config.toml
num_hidden_layers = 8
hidden_size = 224
num_attention_heads = 7
num_key_value_heads = 7
head_dim = 32
intermediate_size = 768
vocab_size = 2048
hidden_act = "reglu"
norm = "rmsnorm"
norm_place = "pre"
norm_eps = 1e-05
positions = "rope"
rope_theta = 10000.0
rope_fraction = 1.0
qk_norm = true
attn_scale = 0.221
bias = "none"
tie_word_embeddings = true
parallel_block = false
init = "trunc"
init_std_qkv = 0.0839
init_std_o = 0.021
init_std_up = 0.0839
init_std_down = 0.0113
optimizer = "cautious_adamw"
learning_rate = 0.00166
beta1 = 0.95
beta2 = 0.98
weight_decay = 0.27
lr_head = 0.00834
max_grad_norm = 0.5
warmup_steps = 257
schedule = "wsd"
decay_fraction = 0.627
decay_shape = "linear"
final_lr_fraction = 0.05
batch_tokens = 32768
max_seq_len = 256
doc_mask = true
z_loss = 0.0001
train_tokens = 149300000
max_steps = 4557
dataset = "wikipedia_en"
Each number is 128 + 24 x the weight over its row's rms, rounded and kept within 0 to 255. Layers, rows and columns count from 0. Numbers have three digits each. The size before them is the row's rms in percent of the matrix's.

# up: layer 2 MLP up, 768x224, rms 0.0615, rows 559-566, columns 0-111
# down: layer 2 MLP down (transposed), 768x224, rms 0.0519, rows 559-566, columns 0-111
# gate: layer 2 MLP gate, 768x224, rms 0.063, rows 560-567, columns 0-111
up559 102:157175128171124144154141080131123119119145107077104189126144132160139159088157153134137131129128157128128124122115113116135106110126106128127114079149118147158106102126147110156095092140116125089145118158121154088165132133163111151111117100178174127097165141099121127142116176125121101120129101119162131139140116145111136157083143141105
down559 100:132132130112153123134141137117119125110123134115183142122094112170096134168127100085128128116160098134107091168114162135124090187129183130123139149126092142150105130111120068141099126117121131143114158137139114152154151112102147110133082111091141142116142109081153134108108096100163134140100142138122118122130131112094102128116063128155
gate560 100:095141103093093122090165100118143163135120108109180147136085118133174107102148097167119113124134170110065126089104104147159157096124142108144112155107127163156156142095126113131128130095154163145124177149147101129154121173109151132111087151179146136130073149135112119114093141153119134128107145125135131143089108109108108115113153153139
up560 099:135165140158113123131134092156114115121120156135131099109108128096150126091115085122130132110156114121084134105140156135058163134136123120134144080120104161128099123112108146138139159130109122127140117120146121147125137107146146139140110161104123151074150146108113182108133163096105087153131130094126141096125086116116106126180118130111
down560 100:103134143088162143143145151176118170120147106143135138112134083160120115105118114075132107124121146125167092141157117165137118115128166087126128118146134125108119137147138098150116125151144113144138164140096129146103138163092177136124135088130123121149095143130111158102124119138133140116149122136150182124094110138100140148103130111128
gate561 098:123154154107120160146143101143166123115097110148134119104124135172147136171160142150121105147123118175106147138108124150156147118112144161100130142126128133196127091119136106109151115141105161136116147173169116134146158117110094139113124139125143108149097168079132116101165149125169065106070116128105136177088127124123120132130166158105
up561 097:101111126115137155146163143134097132142145120121128107084126107143130119129121111162134141117123171136130146138146118128163129160113117192114125169110139137170127113155117084068156106123102124148127124173101123166153135189145146138112149145154143151155145134091124128146168178109128112121108115125174146081142163120079114113114120168097
down561 101:156168100140077123104167110117167129138135108130134159171121109105109127104100113105122077099150136153125120155109110136117154110138144114100180144159126153094103099077124138142125145124071120156151085127110108112153162101123146145115129129096144093122115136165169143135083112150122186161120113140099120136142117123133132128167205127141
gate562 104:101141095128086165152111119124131086100124107114143118155106120100132133129139134128130117097128172121126132131123132102089144164086148134184125150140158085147126153099113145129100141111122128173151111128152195090163126144146153124129106139124096149111095090096090131138128112166141113102095152136161171161190122086157154138097100076169
up562 103:090088129120132134156120088156132104172132095101133157127124100119182132116143122165093070112123126121165141155092128082140097151092125081143113123125121072135176097123105113116139164112134171129151162120143143130160135099125125109125083144143151138119108115099141140124115162125110143152139129109181165120135135092170152109133123130130
down562 106:117114142135147103110094103103128114097137115148109146170113116128088106119133090136156103145136129111152089113122107118128122162113108147139110157175143156112146163151114095100135112132134121122126082114123084117149107121097116113154100116130103129138174147173106124119121134116118118060133156125094157125138114143139115212174121093157
gate563 096:063115103147106176118137125154121164122135127132125130147150139118106114170111086088097134123119157118111126214143152093145123084092169145124125149134156143109124161122147126127138153135111123103108134141115147127206125139138189106139118153103099147125107114180141125127123103139126133125104100108154111182176085154116146169129097137142
up563 098:097140142130141099100152141139168148141119096118127144143121119085167063107113119150122084083106108127163166117112130115128153149117145156135135153116170100140126092146085122068144118153139172149108129129126132190144100099116138145098133150141125142103110167104162113135158118126112121098133120120132124129178169135135143137144100132084
down563 096:114142120093114120122077136106142147157152105129138123136123115165140154166154121108129131154157135136132140131188120163131135130080117127105120142155116115070169123149122145142108126139181128149105156103121126131142100155156139120151117129115090164131118153138087142108135092141141146148116140111117112148118150188136173131130144130139
gate564 105:119123124143125156132121117145144106084125122113166124165117119120119146154149151097085154137116124131135130147167153164135108076145098120165134133160125144134123159134144109086100084117076147089097102136173173138138112106088118133142117196168136131097120130095100135123127137102106197129142141113139143127108126079122165103142109106130
up564 106:088139114125110157130138135149138126115152139109099122143106160123148123148161114139128142111115131101163174093141113072132115132048136116162115137141078148124107091141083166164131151138126150125089127141150129097141152143130135182141143102116110129149119163131128173131156144130145107162139059099108126160065125139132093165111131117142
down564 103:127135135108100116144108153133146126094142123115154145159148085104098147148167085115102127137136119149082118125109108139151088114118102118132140154149102118107078122111134149145114139153089124078114157102136118118120106157166110138123123125094090132122129158079145150130146131149092162109145105106100117104148106051124164121113123119141
gate565 109:125120084130095171139137160137142117136124108122128087123142151148141146143139159122127126128156158154081121152090102127117140139143116142119143107159083177146089100115142149145130142114116160123132096132106144103132144055090137126119128160079117104133116144115086131135096129139139151113073165132126118123158152115143153125157119084107
up565 107:089157099105142124120172156119166101106136126121112118193121148157156155101084142089118152156114087137123147115176077144142140140122131128110163125135148143142132085112141127145069122127122194150131101092127116130134127128090149147114165145162123132187139129112135111143136108088096143120110149128135120103125160148164150147122119112081
down565 110:138152127101169149123125115121117104148149184096136119103115118135072102139098127157166118116143123145142138118132148151130140121132125101162133177099055143140157120109127114132147132113135103128117163127113109152174110085145149144147110151157116105122134106113092153132146155158159146135112124155102124143179145121128135118090168126143
gate566 095:123118064131134143125156124126119130136133127130159130147144176086137084151141105107140107097136139108139144124126113094144114099119141152146139138130156112126172113107102113122154094119149132114115148166165163137113113144102125153134125149158091126124146087162100121146130144099135132100136146115101115122141118128106115125120095111142
up566 093:119100140082146149124126136113112147098152139110110086111116147107090149087128134203157136094147132147118129118095084103143093147142134129152148133131154141155127133109115114134094122105140108113110078152070117165096135153122124106165074107134100095146129160139122145119134174127157142175160115124159081131109158143102147152166112089179
down566 095:118179113151092099104119087146096122128115133123118114161133133130122113150133121104130133170168118111160111119147130147094151114126089112091174136149091136094034112107102158117093132108092126112087100111152100154170119098171132136127134145124156148126085148165159088120107135166145112159147099129120136101105120141145121115180189155133
gate567 098:112108118125148121127178131093125146144098139100142133137112122130113149059151099145093075129121180119125105123117149103109140126128120146130116186095116132142135147132134191099090095130134111117109107156099140130121165157105116077152135134150119084128129086094117140154101147156116127157109127150167139106101108097137140092091066104141